Part of a small language model's weights: LayerNorm before each block.
Each number is 200 + 30 x the weight over its row's rms, rounded and kept within 0 to 999. Layers, rows and columns count from 0. The size before them is the row's rms in percent of the matrix's.

# layer 4 attention output (transposed), 192x192, rms 0.0453, rows 73-109, columns 0-95
100,109,200,220,204,225,220,182,204,230,222,154,143,207,167,183,222,164,249,170,201,193,180,229,204,153,206,181,131,205,180,200,201,191,180,185,253,183,213,185,208,187,185,175,190,185,209,163,211,202,158,223,270,241,231,263,209,183,189,189,215,160,192,217,180,191,232,195,211,176,219,241,192,193,187,215,174,176,187,195,198,249,229,146,209,210,164,222,190,191,204,229,185,191,184,166,239
094,201,181,196,210,222,157,204,203,154,206,255,237,179,165,188,202,217,170,174,195,202,193,250,155,169,182,254,218,189,158,220,259,173,218,215,164,175,224,207,229,180,180,217,171,220,171,185,167,203,249,232,212,263,219,179,212,255,238,247,195,189,127,211,222,192,242,175,210,175,239,172,200,244,175,176,184,245,176,211,228,199,233,200,180,158,239,191,120,198,175,200,247,225,187,203,221
093,241,211,181,225,236,225,230,238,231,184,240,178,162,224,214,180,221,201,225,171,234,170,270,239,193,237,137,208,165,163,203,255,192,204,197,186,215,224,204,187,244,221,194,198,188,191,166,256,177,197,187,211,189,167,194,210,144,272,182,149,265,216,148,177,219,226,166,247,172,242,183,215,203,196,177,208,221,167,168,160,185,189,166,237,208,189,161,239,218,218,207,290,220,234,218,224
082,200,192,210,220,226,191,183,272,167,220,162,193,257,174,232,221,209,229,156,235,221,188,185,227,175,263,198,218,156,160,255,201,202,158,201,199,247,214,169,195,169,182,190,203,209,185,213,209,233,169,180,183,222,190,243,204,160,224,213,196,157,172,228,198,187,197,208,185,215,178,153,185,230,200,235,191,157,177,206,214,246,229,153,198,190,157,196,175,232,157,291,162,220,172,173,184
082,194,213,178,191,209,186,143,262,184,180,241,196,227,195,232,175,246,170,259,140,189,217,219,193,199,177,211,222,189,184,198,246,197,159,189,176,218,259,219,202,215,245,164,196,217,225,211,188,174,120,190,141,177,180,166,212,234,206,229,221,191,244,227,124,240,164,208,211,220,222,193,212,179,150,191,218,181,227,189,210,242,137,229,202,197,189,155,235,180,206,218,215,173,176,198,208
091,179,184,210,184,203,230,201,178,194,200,136,193,229,264,169,230,200,161,206,189,191,205,227,220,242,255,204,229,217,207,223,240,170,248,207,199,169,169,123,267,246,243,194,220,192,186,215,220,179,169,177,164,164,128,223,201,187,162,222,159,175,200,143,198,234,226,167,224,190,228,142,158,232,173,208,178,249,174,183,208,187,180,238,190,203,229,195,166,265,175,213,204,193,208,146,164
096,166,201,167,222,189,204,209,186,168,211,163,160,165,139,208,216,202,144,242,190,188,222,212,166,200,235,130,207,204,174,138,209,245,131,184,180,195,203,183,181,198,196,175,200,169,264,212,181,169,172,275,199,162,178,220,263,188,223,152,204,242,262,185,228,183,140,219,199,168,192,204,264,213,178,191,197,230,215,239,196,230,149,190,205,181,195,165,188,257,240,192,189,211,199,223,184
092,202,220,162,256,206,200,162,195,184,241,248,186,195,246,189,218,189,218,197,179,215,172,137,180,217,222,202,213,212,215,182,152,227,163,225,205,219,222,198,167,233,192,240,189,186,138,217,216,190,187,163,159,221,139,242,166,203,215,246,255,190,107,194,197,198,177,193,170,234,249,150,141,213,235,209,243,164,250,164,224,199,216,198,207,218,186,227,219,214,186,209,175,234,229,213,252
083,238,215,205,233,171,211,218,136,171,188,199,219,209,215,206,208,207,216,214,143,193,161,251,148,137,198,218,268,212,206,184,230,235,192,233,204,192,253,192,195,199,155,171,162,186,166,198,194,203,229,177,170,175,184,190,191,200,213,229,132,163,173,201,211,204,178,278,261,219,184,210,149,182,242,233,193,195,140,153,188,248,177,163,191,158,176,193,159,202,199,128,192,225,212,223,251
084,196,127,219,203,162,194,242,226,166,236,211,219,231,193,204,200,177,208,162,218,209,232,190,202,181,180,208,187,168,180,252,175,181,231,167,185,213,167,231,224,203,218,230,167,257,247,170,221,214,203,201,206,216,222,191,223,183,169,161,252,171,190,180,196,215,229,187,178,190,188,196,180,166,166,207,237,201,243,193,194,226,212,193,193,222,161,229,203,186,225,190,266,200,222,173,179
099,165,200,205,216,230,191,245,198,180,186,237,205,201,169,156,194,186,209,188,172,229,215,252,218,189,150,170,188,164,127,212,232,131,242,206,204,175,187,202,190,203,238,203,194,203,204,187,206,209,272,202,231,147,219,202,223,184,213,176,204,215,225,236,257,211,111,187,215,177,218,203,188,203,233,193,219,231,227,154,167,200,247,269,211,239,224,253,248,213,193,180,246,197,182,213,167
092,270,234,178,213,273,239,161,167,179,169,201,198,188,218,251,205,180,228,183,196,189,182,214,235,181,225,157,216,182,243,184,150,169,233,208,186,213,269,175,184,169,206,160,259,163,167,169,199,225,150,186,211,215,173,210,201,222,234,198,193,210,205,256,165,171,167,219,179,212,182,182,181,194,229,195,196,163,233,168,123,202,216,202,237,230,175,207,207,202,211,231,196,152,226,221,193
108,220,186,192,265,212,202,176,161,201,195,205,222,211,186,165,175,201,195,163,240,163,132,150,250,145,230,198,262,242,199,247,188,161,175,189,223,220,169,160,211,177,198,166,221,207,136,180,220,193,246,229,279,222,201,187,180,182,202,183,195,226,170,197,210,199,184,190,223,172,130,250,181,159,185,176,203,198,209,180,215,153,198,191,238,229,146,194,160,217,237,214,217,197,225,262,192
089,251,239,161,192,179,189,210,185,172,165,168,177,166,239,153,217,175,149,259,187,211,165,209,185,231,217,241,228,229,241,202,251,207,139,185,197,229,212,211,216,216,219,236,185,228,148,202,257,173,158,206,254,157,190,214,206,185,171,164,238,174,222,199,211,231,166,239,158,171,200,223,216,181,224,192,165,177,222,217,195,221,203,244,224,237,191,208,245,134,162,232,145,169,210,194,201
108,243,167,191,204,183,211,179,231,174,174,189,164,191,172,178,159,174,200,173,235,181,171,147,216,217,188,178,196,192,228,184,170,240,178,189,167,206,213,229,199,210,166,249,172,218,233,182,186,209,203,237,167,201,200,160,196,187,202,185,227,165,208,172,238,218,176,208,143,240,172,196,220,174,197,192,131,150,232,206,145,231,237,182,179,158,150,211,169,187,209,150,240,222,171,202,158
085,212,233,227,186,181,185,236,189,162,178,173,195,242,219,226,215,196,229,205,160,179,214,222,228,165,157,149,192,201,249,182,158,193,206,264,225,176,199,173,162,203,209,205,133,187,217,190,173,163,156,190,219,204,163,252,175,202,183,239,258,154,191,233,214,181,195,200,231,199,195,198,172,150,161,239,226,241,269,186,239,201,241,231,197,189,198,155,187,212,131,193,163,233,199,177,186
081,173,178,239,142,224,286,209,260,201,167,209,238,209,213,230,141,175,170,125,175,216,158,216,192,228,236,159,206,189,265,241,153,189,175,209,168,209,263,181,227,239,133,266,211,204,219,188,210,246,210,187,203,132,233,225,172,191,177,218,210,178,181,217,192,172,209,197,261,206,213,208,220,218,184,164,189,203,155,198,186,196,180,209,181,175,228,185,225,225,194,151,218,201,192,208,161
088,234,176,171,242,220,155,204,219,222,197,219,202,169,239,204,234,150,174,193,237,197,193,192,161,181,249,218,199,220,212,249,204,165,147,239,159,181,168,153,210,234,166,232,207,191,205,228,228,214,186,207,157,154,188,200,221,184,229,151,190,268,198,168,214,228,239,199,236,174,279,214,235,215,225,174,196,222,140,191,213,161,160,150,228,212,200,239,196,168,205,176,229,168,235,251,194
089,162,217,160,217,224,237,176,171,207,191,148,178,226,273,202,226,180,158,257,199,241,150,196,233,221,222,243,189,251,258,200,251,216,212,199,211,219,262,227,214,195,179,147,198,155,200,190,225,223,247,189,247,159,166,205,181,251,216,170,176,246,194,210,202,214,199,225,253,147,257,240,228,197,208,208,226,227,194,233,208,284,173,210,224,173,209,228,212,202,209,200,154,187,254,197,200
092,204,156,202,182,200,132,148,246,244,188,221,186,159,138,134,186,173,198,211,218,190,256,235,150,188,183,236,205,177,149,209,185,226,199,204,242,200,224,177,191,172,193,210,184,248,245,215,180,163,186,168,118,133,189,205,203,151,205,214,195,179,181,179,195,202,177,200,186,233,239,201,262,205,209,155,189,195,189,174,187,146,135,210,183,205,222,250,227,171,176,263,195,232,184,198,168
088,229,233,195,215,201,230,203,191,207,251,189,179,217,229,221,222,189,185,216,209,198,235,176,184,225,217,177,224,228,190,176,221,221,232,211,172,182,146,198,218,259,199,193,214,196,213,225,255,189,177,219,175,261,188,172,278,250,207,178,221,228,246,226,224,197,182,192,141,253,248,212,212,244,212,190,148,226,191,170,206,239,227,209,188,179,171,225,145,225,219,167,225,255,228,182,191
083,204,153,214,215,196,150,214,228,258,204,225,194,244,184,246,147,214,249,112,191,199,185,193,180,187,178,190,186,179,165,178,193,191,220,228,205,176,178,170,198,210,226,231,208,190,195,203,217,226,213,269,186,173,242,225,219,248,169,249,117,200,203,212,185,186,256,162,222,195,183,209,203,182,206,173,254,198,189,200,198,194,256,200,202,165,192,183,183,197,195,173,235,148,168,227,249
087,156,181,225,216,222,168,194,153,192,232,206,170,196,181,220,145,260,210,226,200,240,236,169,196,263,194,139,264,175,210,198,179,185,195,239,178,238,177,179,231,226,203,212,238,227,205,179,241,229,277,172,199,222,219,183,202,198,177,274,154,201,201,227,173,165,192,232,230,181,227,181,183,228,179,192,165,226,220,214,188,240,243,135,215,177,155,208,126,221,182,234,150,134,197,209,230
091,250,208,200,210,177,209,189,191,216,178,221,227,192,225,204,196,198,152,203,213,218,209,166,157,267,240,199,199,142,232,173,175,190,178,279,128,173,213,186,179,200,198,201,179,178,194,217,224,232,131,169,87,223,137,191,229,191,181,185,147,219,219,228,185,163,189,169,169,148,204,201,202,215,134,150,206,240,172,204,228,190,164,159,150,197,193,186,175,226,140,169,188,213,232,229,161
087,208,182,193,177,171,228,197,208,170,208,195,170,183,174,194,169,179,147,145,188,205,139,210,265,189,212,168,231,229,201,178,173,227,168,146,185,193,227,240,188,244,177,177,239,189,210,215,242,241,233,212,218,238,182,162,185,212,217,186,196,253,225,202,237,228,206,158,168,163,203,196,220,207,243,149,220,181,231,199,247,142,154,196,218,227,190,147,247,229,204,225,206,186,200,241,170
079,221,230,165,190,189,231,207,270,214,226,243,241,196,248,209,218,203,221,249,205,187,165,167,181,205,169,226,240,221,185,151,221,252,174,203,219,210,167,264,184,199,158,185,209,178,187,222,214,208,236,205,271,188,157,179,264,196,206,253,152,165,169,178,231,203,237,134,185,192,209,187,170,222,206,213,156,171,212,226,230,193,197,248,185,205,250,186,214,171,239,174,230,307,201,167,212
082,213,233,219,215,224,219,187,157,162,231,222,189,200,217,190,200,233,197,224,194,184,219,325,177,189,230,222,202,173,170,207,234,175,163,239,210,209,239,203,216,217,181,143,201,161,168,199,175,164,212,224,255,189,197,222,189,173,202,154,196,175,219,195,184,244,191,161,182,216,193,283,192,195,198,249,175,182,199,208,215,204,191,207,220,249,175,196,217,218,194,213,234,197,259,195,217
099,268,249,177,170,180,192,191,224,179,235,187,232,203,202,197,137,178,223,202,151,113,202,263,233,254,152,205,154,194,201,209,206,238,202,218,186,179,217,229,238,185,227,252,191,184,172,173,184,213,149,228,209,204,160,210,200,202,189,196,210,185,160,178,147,219,228,221,206,203,191,192,223,211,176,176,235,189,210,217,227,221,159,216,131,192,248,186,234,212,226,233,218,169,228,165,180
104,199,149,132,219,194,195,267,169,189,183,142,189,165,203,170,232,191,179,223,190,180,241,197,218,208,151,234,203,210,211,191,196,248,197,185,208,195,179,227,157,205,210,262,190,153,191,175,232,160,233,173,188,140,165,188,213,246,191,192,223,222,213,143,262,211,152,198,234,199,143,148,233,216,220,203,159,219,168,157,166,201,172,157,197,212,258,195,198,174,164,208,194,234,190,217,193
084,148,159,206,212,190,152,133,146,128,271,165,184,216,214,201,253,181,168,173,181,214,221,167,147,192,193,189,226,204,227,195,176,181,185,225,255,183,230,164,207,212,188,230,248,193,179,198,162,175,212,162,200,130,218,199,172,205,171,175,216,211,227,218,205,199,148,182,143,205,143,222,177,210,223,195,218,220,202,225,243,130,168,189,199,218,155,222,167,217,211,216,211,166,187,206,210
080,199,231,226,154,172,172,228,174,218,256,169,234,201,257,207,210,248,220,239,177,183,244,192,193,217,153,175,158,242,252,183,232,172,251,243,215,160,147,183,198,228,203,189,177,208,229,206,189,149,217,221,150,188,176,161,175,228,213,172,187,221,226,228,162,219,230,174,264,229,223,270,156,233,163,202,187,213,199,207,241,216,253,219,202,202,199,210,149,207,178,216,243,200,183,214,157
088,187,199,203,183,235,227,197,216,212,197,215,200,212,186,233,181,207,205,219,203,234,166,260,223,176,202,173,235,187,188,146,245,215,119,146,198,269,254,192,252,193,233,164,201,196,175,210,154,201,101,246,248,246,201,188,217,181,216,209,166,219,197,202,228,233,208,199,152,217,198,237,255,173,200,184,231,218,203,213,176,256,176,168,218,176,166,149,183,204,173,243,219,208,226,190,204
101,149,180,201,140,234,189,157,208,184,192,213,218,191,187,205,228,195,221,218,194,189,202,260,162,175,179,160,175,204,176,244,132,174,199,244,205,210,221,167,252,147,221,185,234,217,213,231,228,216,185,217,152,209,143,218,216,244,198,199,187,187,224,226,138,226,170,222,176,205,223,163,187,224,166,209,184,222,237,179,234,200,160,254,166,192,217,229,181,220,239,225,172,208,215,147,196
089,212,172,250,170,185,181,124,185,226,209,190,176,217,235,172,232,161,190,150,210,147,178,193,216,217,251,221,210,215,182,252,148,177,224,201,194,233,181,177,206,203,138,220,192,177,235,186,243,193,198,185,164,158,204,205,211,229,186,133,225,153,169,201,191,277,195,254,195,225,173,196,171,181,240,183,229,222,180,204,225,209,192,241,147,236,233,259,181,221,239,191,189,211,193,184,192
099,237,223,220,170,207,185,215,175,218,226,216,228,153,153,154,215,234,149,178,219,200,241,237,235,221,222,207,198,210,148,156,184,174,204,167,203,192,237,157,240,211,148,150,219,223,221,206,181,183,230,178,144,201,230,160,197,188,214,180,203,207,144,214,204,183,178,165,198,198,204,239,274,181,182,184,209,201,175,212,180,205,206,168,162,218,208,179,195,245,184,174,150,242,169,240,190
090,233,168,223,174,208,159,236,254,185,216,169,175,192,202,242,191,213,239,181,249,173,180,191,157,120,172,203,227,225,217,244,219,233,169,153,211,176,237,251,207,179,158,205,193,185,178,236,190,225,204,173,196,237,266,164,205,215,213,197,177,192,154,193,142,211,216,189,199,211,209,185,192,188,196,158,215,184,183,187,213,228,154,146,197,173,166,206,179,196,182,188,192,194,218,207,202
093,137,174,218,186,190,191,235,160,213,200,221,182,193,175,223,161,179,229,252,127,222,248,241,172,213,163,254,226,198,195,183,217,170,229,198,235,193,175,204,191,259,229,177,184,215,203,157,204,219,204,180,203,137,186,233,208,209,165,190,181,243,196,181,242,173,247,232,196,140,201,205,166,193,178,180,191,216,212,145,187,210,213,154,196,197,183,254,199,218,169,186,188,200,255,185,211
# layer 4 attention value, 192x192, rms 0.0365, rows 74-109, columns 0-95
097,176,167,132,206,228,181,200,205,230,201,227,190,219,194,255,182,238,211,164,176,188,199,225,169,160,246,200,226,181,133,188,233,244,228,157,251,187,182,204,227,200,158,191,203,157,217,198,162,164,205,196,200,262,235,167,180,183,181,138,182,194,130,195,217,175,161,199,243,165,202,218,158,253,187,208,177,193,140,223,179,138,233,238,166,165,197,216,192,181,205,163,240,218,177,207,193
094,185,175,167,221,214,179,195,220,189,257,246,213,211,197,219,177,218,189,228,199,202,182,154,171,293,174,196,205,196,208,225,201,193,186,183,166,191,179,249,182,220,180,224,248,195,170,174,257,192,197,259,203,235,179,157,192,209,167,212,151,189,198,208,203,254,221,199,249,169,213,206,211,268,163,132,207,168,225,168,177,237,218,185,206,277,216,136,209,221,209,223,184,186,197,208,195
078,261,221,167,219,177,184,245,228,177,185,230,160,148,164,234,172,194,155,195,253,196,233,213,216,162,241,228,165,189,201,203,200,222,182,217,206,211,237,220,230,216,141,180,250,171,267,232,225,205,195,174,180,219,137,215,174,239,235,198,213,166,254,251,150,220,189,220,181,222,220,171,163,221,224,198,163,178,207,230,211,187,239,180,221,154,211,191,167,242,241,232,164,121,161,201,172
082,208,200,218,208,188,167,210,230,179,282,186,228,229,157,239,212,145,249,251,174,246,197,179,151,277,226,157,204,172,155,249,203,180,201,183,232,171,204,282,206,173,236,118,250,235,211,197,179,162,183,196,156,207,215,219,214,194,182,221,193,232,225,186,208,211,176,186,219,260,196,196,213,211,187,132,164,199,218,193,148,227,191,194,205,220,175,173,206,229,189,206,240,175,230,170,168
093,243,209,149,188,195,249,250,197,213,235,231,240,176,231,205,266,214,160,216,203,180,170,194,241,158,245,178,222,219,216,185,200,169,160,248,196,230,248,174,211,167,214,154,176,200,178,203,262,211,186,169,171,215,154,252,217,253,196,174,183,188,186,171,195,243,231,130,248,211,189,165,159,213,222,169,222,210,211,168,186,174,165,162,208,226,216,209,203,273,249,240,203,164,198,216,234
097,239,180,173,249,208,240,163,213,171,181,154,204,242,201,204,172,218,177,222,196,197,210,216,170,222,203,182,237,179,203,133,225,250,151,155,195,194,158,235,177,240,238,192,188,194,157,208,181,170,172,227,217,219,135,238,183,227,171,234,209,193,186,184,234,188,193,201,223,228,192,175,241,206,195,254,184,228,175,200,207,219,180,173,185,228,111,188,266,255,178,226,204,200,222,188,235
085,193,187,158,218,130,144,191,220,194,188,156,173,147,188,220,165,190,266,172,169,222,184,168,208,200,200,225,201,207,181,207,201,191,189,235,224,212,231,232,230,229,230,224,211,201,184,179,226,225,166,151,183,283,199,187,233,216,213,244,246,212,198,199,230,224,238,222,153,227,193,156,229,216,265,218,186,208,206,171,197,159,168,221,217,160,174,219,190,159,230,266,248,229,200,181,177
081,219,160,161,210,189,235,177,197,216,191,199,192,233,240,228,175,264,213,197,187,183,169,147,152,187,177,187,213,151,217,166,237,212,242,177,180,194,182,165,228,180,195,245,219,260,197,166,223,216,188,175,224,182,196,194,199,188,165,198,176,173,242,267,219,204,230,191,232,218,240,179,197,212,162,175,232,194,191,231,138,201,157,153,187,168,246,185,152,187,216,200,163,223,228,190,234
081,209,165,172,236,204,215,266,168,263,231,198,154,172,159,214,155,228,219,183,216,179,169,194,230,174,237,199,200,192,221,252,192,196,210,173,184,212,200,193,192,176,155,179,242,144,205,176,167,246,229,144,154,214,227,207,172,144,241,222,221,221,191,201,185,226,194,186,182,186,168,201,134,168,194,212,185,215,188,227,240,268,186,242,201,182,168,190,182,146,223,205,177,187,229,224,176
094,193,138,217,248,251,244,219,229,203,240,282,183,185,192,187,191,195,162,246,179,190,179,176,172,221,199,229,201,213,136,159,186,183,221,143,231,202,133,168,169,188,159,227,208,206,227,200,175,200,278,230,220,188,189,171,212,218,195,213,155,203,202,207,207,164,166,209,232,129,151,203,213,199,220,213,211,245,224,220,193,172,223,231,165,252,209,247,213,165,208,198,233,213,181,181,167
093,228,211,169,215,219,215,209,182,120,212,225,207,257,208,167,222,177,162,234,187,214,186,167,168,262,161,187,211,225,203,179,217,155,197,154,217,254,204,212,235,200,169,208,243,190,165,211,232,180,170,163,174,173,154,179,179,189,195,203,227,218,250,285,222,181,228,234,140,186,200,197,237,234,202,247,184,201,267,245,178,207,214,246,163,189,184,201,203,187,195,239,217,262,170,233,192
100,151,163,201,195,194,186,235,163,166,182,209,203,201,206,237,214,230,204,224,185,207,167,173,209,181,237,178,183,212,232,209,176,129,221,179,207,171,203,191,155,184,225,205,212,167,177,184,216,226,178,257,279,202,212,178,210,225,202,209,215,231,196,200,224,124,222,163,164,186,98,252,177,151,217,210,232,168,202,158,211,194,228,201,190,221,181,162,181,241,201,210,186,216,156,231,203
086,237,228,191,184,176,230,199,121,166,196,152,192,219,225,223,195,179,193,223,174,207,132,200,242,207,198,194,176,195,211,164,223,182,223,202,212,179,224,226,145,221,238,249,205,216,145,221,270,196,176,192,235,182,209,262,209,178,200,168,184,210,240,180,165,214,201,225,175,139,177,201,232,229,238,184,225,256,237,164,155,184,209,220,205,229,214,163,201,131,192,242,206,210,264,192,160
101,232,203,214,163,187,182,224,223,189,218,163,138,227,178,182,161,156,200,192,208,138,169,184,198,252,200,183,240,195,220,163,236,231,188,182,252,212,206,204,256,191,137,234,198,213,254,241,174,213,194,215,220,194,241,195,138,192,229,176,236,163,183,230,215,167,249,213,209,186,133,180,196,174,190,265,183,207,176,218,196,261,187,196,208,190,137,214,159,171,168,228,186,224,209,199,172
083,177,239,227,219,201,265,212,199,185,220,203,246,212,251,146,220,160,163,172,201,195,209,230,191,160,222,208,207,179,211,199,158,177,217,263,137,173,215,181,224,183,191,173,192,153,225,217,214,182,211,206,208,160,232,210,157,183,175,256,184,173,209,249,246,184,201,199,178,204,208,177,110,208,224,259,266,241,220,198,209,213,191,218,148,179,195,166,173,177,171,214,205,209,249,193,220
081,205,244,169,175,235,276,219,209,252,214,152,198,217,244,183,168,222,162,225,184,169,199,201,199,210,230,167,257,171,210,211,202,192,139,218,184,195,267,149,281,205,184,232,237,153,255,202,194,160,136,214,186,207,177,184,203,193,200,173,202,177,147,249,122,219,226,200,244,174,198,184,236,167,198,145,172,217,191,214,142,177,186,234,249,191,183,201,201,231,185,161,202,205,205,233,192
090,220,172,165,167,151,188,169,189,212,188,180,218,230,209,199,208,165,216,229,188,217,217,186,175,173,174,260,244,215,251,203,217,221,154,210,220,160,216,238,167,194,201,224,218,200,156,223,209,173,198,221,182,216,195,215,207,166,192,162,173,250,222,194,168,229,221,195,226,193,188,219,227,242,206,182,164,167,192,220,240,173,251,147,204,223,235,204,232,251,251,200,212,185,180,252,239
086,167,162,124,137,169,265,157,179,181,195,187,201,186,185,159,208,216,158,272,172,199,215,184,192,193,223,199,215,204,206,142,191,153,182,246,198,191,231,240,172,169,212,189,201,197,169,218,237,220,189,135,250,189,226,192,205,237,209,214,170,221,239,212,252,240,155,217,199,173,218,186,197,211,198,199,207,177,243,212,162,199,206,225,210,251,247,172,225,247,176,195,165,214,225,226,214
090,219,198,191,178,215,130,202,247,206,173,221,222,225,186,168,197,134,229,142,218,182,249,225,195,161,195,190,169,150,176,227,184,251,166,231,248,172,233,231,177,201,192,218,216,236,203,188,210,185,214,209,155,132,185,200,168,183,183,199,171,180,205,175,235,183,209,235,240,205,215,190,253,191,174,188,260,146,194,212,232,194,180,199,227,216,217,247,164,233,274,191,222,200,222,254,189
085,205,172,192,178,133,177,190,157,202,223,169,202,230,211,184,232,213,183,144,226,158,193,216,200,246,218,201,245,192,172,197,245,258,192,262,214,255,172,215,238,206,209,189,147,221,145,194,177,158,206,245,228,225,240,221,175,255,188,207,224,254,172,196,158,213,254,193,236,192,216,249,204,242,223,216,217,158,219,190,213,204,218,192,162,246,164,191,209,247,171,208,162,175,221,222,215
084,181,170,274,255,207,198,229,164,220,192,202,184,223,203,251,206,236,146,193,191,223,163,160,178,212,151,195,215,158,226,197,202,236,138,222,215,193,156,159,246,207,192,206,212,174,221,217,179,183,205,192,186,180,212,176,208,174,165,212,172,231,153,204,208,200,131,228,221,239,227,185,179,177,191,213,189,249,176,257,220,195,249,184,188,140,238,209,194,202,231,141,178,130,201,203,186
089,228,159,155,171,184,172,201,208,238,224,185,186,199,234,239,231,218,206,210,218,236,258,149,215,210,248,218,232,196,170,137,186,221,158,212,204,215,204,201,207,183,242,190,222,196,265,220,227,160,217,217,221,211,178,191,229,222,161,171,196,201,207,210,186,210,169,203,206,239,211,191,185,218,164,204,172,208,168,223,153,256,172,159,179,220,220,227,261,173,150,231,169,197,186,220,161
086,246,166,175,185,159,196,197,219,179,197,189,229,211,208,240,221,174,148,254,151,166,210,202,166,244,209,153,189,190,210,224,211,198,157,282,175,214,253,267,193,216,182,144,176,151,177,208,203,176,165,239,231,197,161,197,222,191,195,141,218,172,208,210,163,207,189,208,171,190,261,220,238,254,212,175,183,211,173,235,211,193,196,152,163,227,211,190,241,236,206,193,219,178,212,275,206
083,181,171,196,206,256,225,160,211,177,186,209,152,166,181,191,191,203,183,200,181,240,180,187,238,238,195,169,234,235,209,173,221,231,231,192,200,199,218,220,201,184,218,192,213,161,232,149,180,197,245,201,199,217,220,141,192,211,218,190,118,225,153,180,190,229,232,137,162,180,190,181,250,192,205,227,248,155,166,180,196,188,209,151,208,244,157,151,248,212,206,209,201,242,163,245,152
079,203,218,197,231,187,209,183,221,199,193,164,177,220,203,208,172,233,208,201,248,188,177,231,220,231,175,180,154,192,208,175,182,224,190,183,207,188,228,213,194,261,180,147,163,243,158,167,165,243,198,160,167,187,237,271,226,271,210,200,186,177,176,162,253,167,271,138,230,196,179,205,163,216,222,119,183,202,190,169,205,129,161,205,247,167,202,196,204,185,217,199,194,208,247,201,217
087,198,239,179,219,221,195,215,158,202,196,226,195,209,213,242,229,239,181,265,192,250,160,209,253,196,212,174,198,128,177,224,182,172,171,252,184,152,198,240,209,228,197,236,223,207,187,199,178,235,158,200,200,164,161,262,168,205,275,207,208,207,199,150,223,142,230,213,145,179,204,231,175,237,194,130,245,198,197,195,198,245,177,204,185,223,187,217,174,216,198,237,225,230,168,176,197
094,233,182,212,201,202,182,153,208,160,286,132,190,214,222,174,153,148,265,232,176,208,219,229,188,204,214,148,201,165,212,245,207,206,187,221,182,214,196,203,201,236,228,164,200,193,184,199,190,252,147,222,169,206,208,236,223,139,231,219,213,197,165,173,213,209,236,209,195,219,194,179,206,260,151,197,242,219,171,197,211,230,213,215,234,190,201,185,188,184,212,187,208,181,229,194,147
098,232,195,217,212,176,182,195,193,199,211,131,208,232,182,144,186,179,206,195,219,184,217,268,168,239,187,268,173,238,166,205,265,235,228,217,194,188,214,246,242,215,205,209,183,195,181,240,248,148,249,204,215,182,200,187,186,211,146,170,255,215,212,148,218,211,208,189,225,167,178,197,191,168,180,204,233,283,209,191,225,205,137,185,220,225,173,189,222,196,185,203,230,208,224,210,245
085,224,213,176,181,223,172,165,215,212,181,206,210,179,227,183,205,262,150,191,156,178,230,215,179,148,210,166,187,194,182,169,188,219,200,232,210,223,252,236,217,169,228,226,201,192,206,180,160,228,238,186,207,159,182,188,148,225,189,189,204,226,254,191,187,154,180,176,192,188,158,181,202,189,213,201,195,228,232,137,221,158,172,200,196,231,170,244,241,244,202,198,266,230,198,206,196
079,155,207,234,237,139,132,213,163,241,254,179,237,185,281,256,220,213,188,223,207,181,242,234,179,180,233,174,195,218,193,247,217,194,205,259,171,173,164,180,176,213,165,154,206,228,163,216,181,183,215,185,157,171,216,243,225,208,187,165,221,175,153,172,139,203,173,186,242,260,154,212,159,260,193,224,201,198,184,220,168,193,225,195,242,226,214,182,208,208,227,193,206,187,208,220,213
087,208,223,218,181,190,231,204,183,177,174,192,183,256,222,212,180,209,185,195,190,252,178,223,160,232,191,208,220,154,192,172,212,204,209,209,219,250,206,199,171,200,206,238,261,178,178,223,169,178,119,235,209,218,160,223,187,165,241,250,253,219,197,232,195,184,243,154,121,208,183,176,204,232,235,154,213,189,254,198,174,207,151,232,191,212,190,156,203,206,161,162,248,183,235,175,171
096,142,214,183,215,229,197,197,234,200,191,218,207,181,208,212,218,235,221,167,221,208,219,230,206,195,217,107,284,222,183,199,202,181,194,222,152,237,187,191,247,176,214,196,222,253,194,211,203,248,220,136,118,156,187,236,184,201,202,230,186,214,182,197,205,259,210,199,216,213,221,192,186,238,186,162,198,163,182,233,201,197,171,266,209,213,182,253,197,207,211,206,209,196,180,182,198
089,201,137,205,160,234,158,163,158,199,151,254,186,163,231,215,164,162,221,158,181,116,172,190,223,134,236,270,196,230,184,228,205,172,195,201,218,231,200,192,192,208,167,162,231,173,197,191,195,255,170,168,174,161,202,215,207,239,214,191,140,172,264,225,180,276,210,195,174,217,166,196,172,172,221,202,222,215,185,184,223,172,212,209,202,235,217,246,172,201,237,217,178,185,226,175,198
095,254,210,234,205,142,169,166,131,190,168,166,223,190,200,226,214,193,161,190,185,155,261,229,224,155,242,237,205,134,131,172,204,262,207,220,247,214,235,160,193,209,189,194,179,189,215,226,199,148,212,259,170,222,202,187,184,207,188,205,213,197,139,215,197,206,216,190,199,186,193,220,186,219,172,184,244,194,200,200,210,169,196,203,204,217,191,202,245,224,168,137,202,251,216,221,237
089,206,146,198,178,229,103,153,228,206,244,198,125,159,139,274,175,174,241,211,226,222,240,197,167,155,173,214,232,215,224,249,231,173,177,178,183,218,218,171,253,199,187,167,191,197,222,202,220,176,214,219,200,213,258,166,201,186,229,137,167,150,196,205,165,203,201,223,192,194,225,222,212,233,284,199,218,184,168,210,195,165,201,177,237,161,226,250,192,197,213,209,218,209,211,191,182
092,222,174,161,225,191,227,223,171,186,239,228,189,197,206,205,172,148,178,211,224,224,250,143,160,177,173,241,164,208,148,188,214,165,157,213,202,220,169,253,174,124,210,211,211,202,221,211,251,181,182,204,187,184,187,235,203,209,161,201,153,262,186,259,235,189,257,213,188,170,207,182,193,163,190,166,227,256,185,166,190,213,167,116,220,214,272,187,187,177,177,201,222,192,223,254,245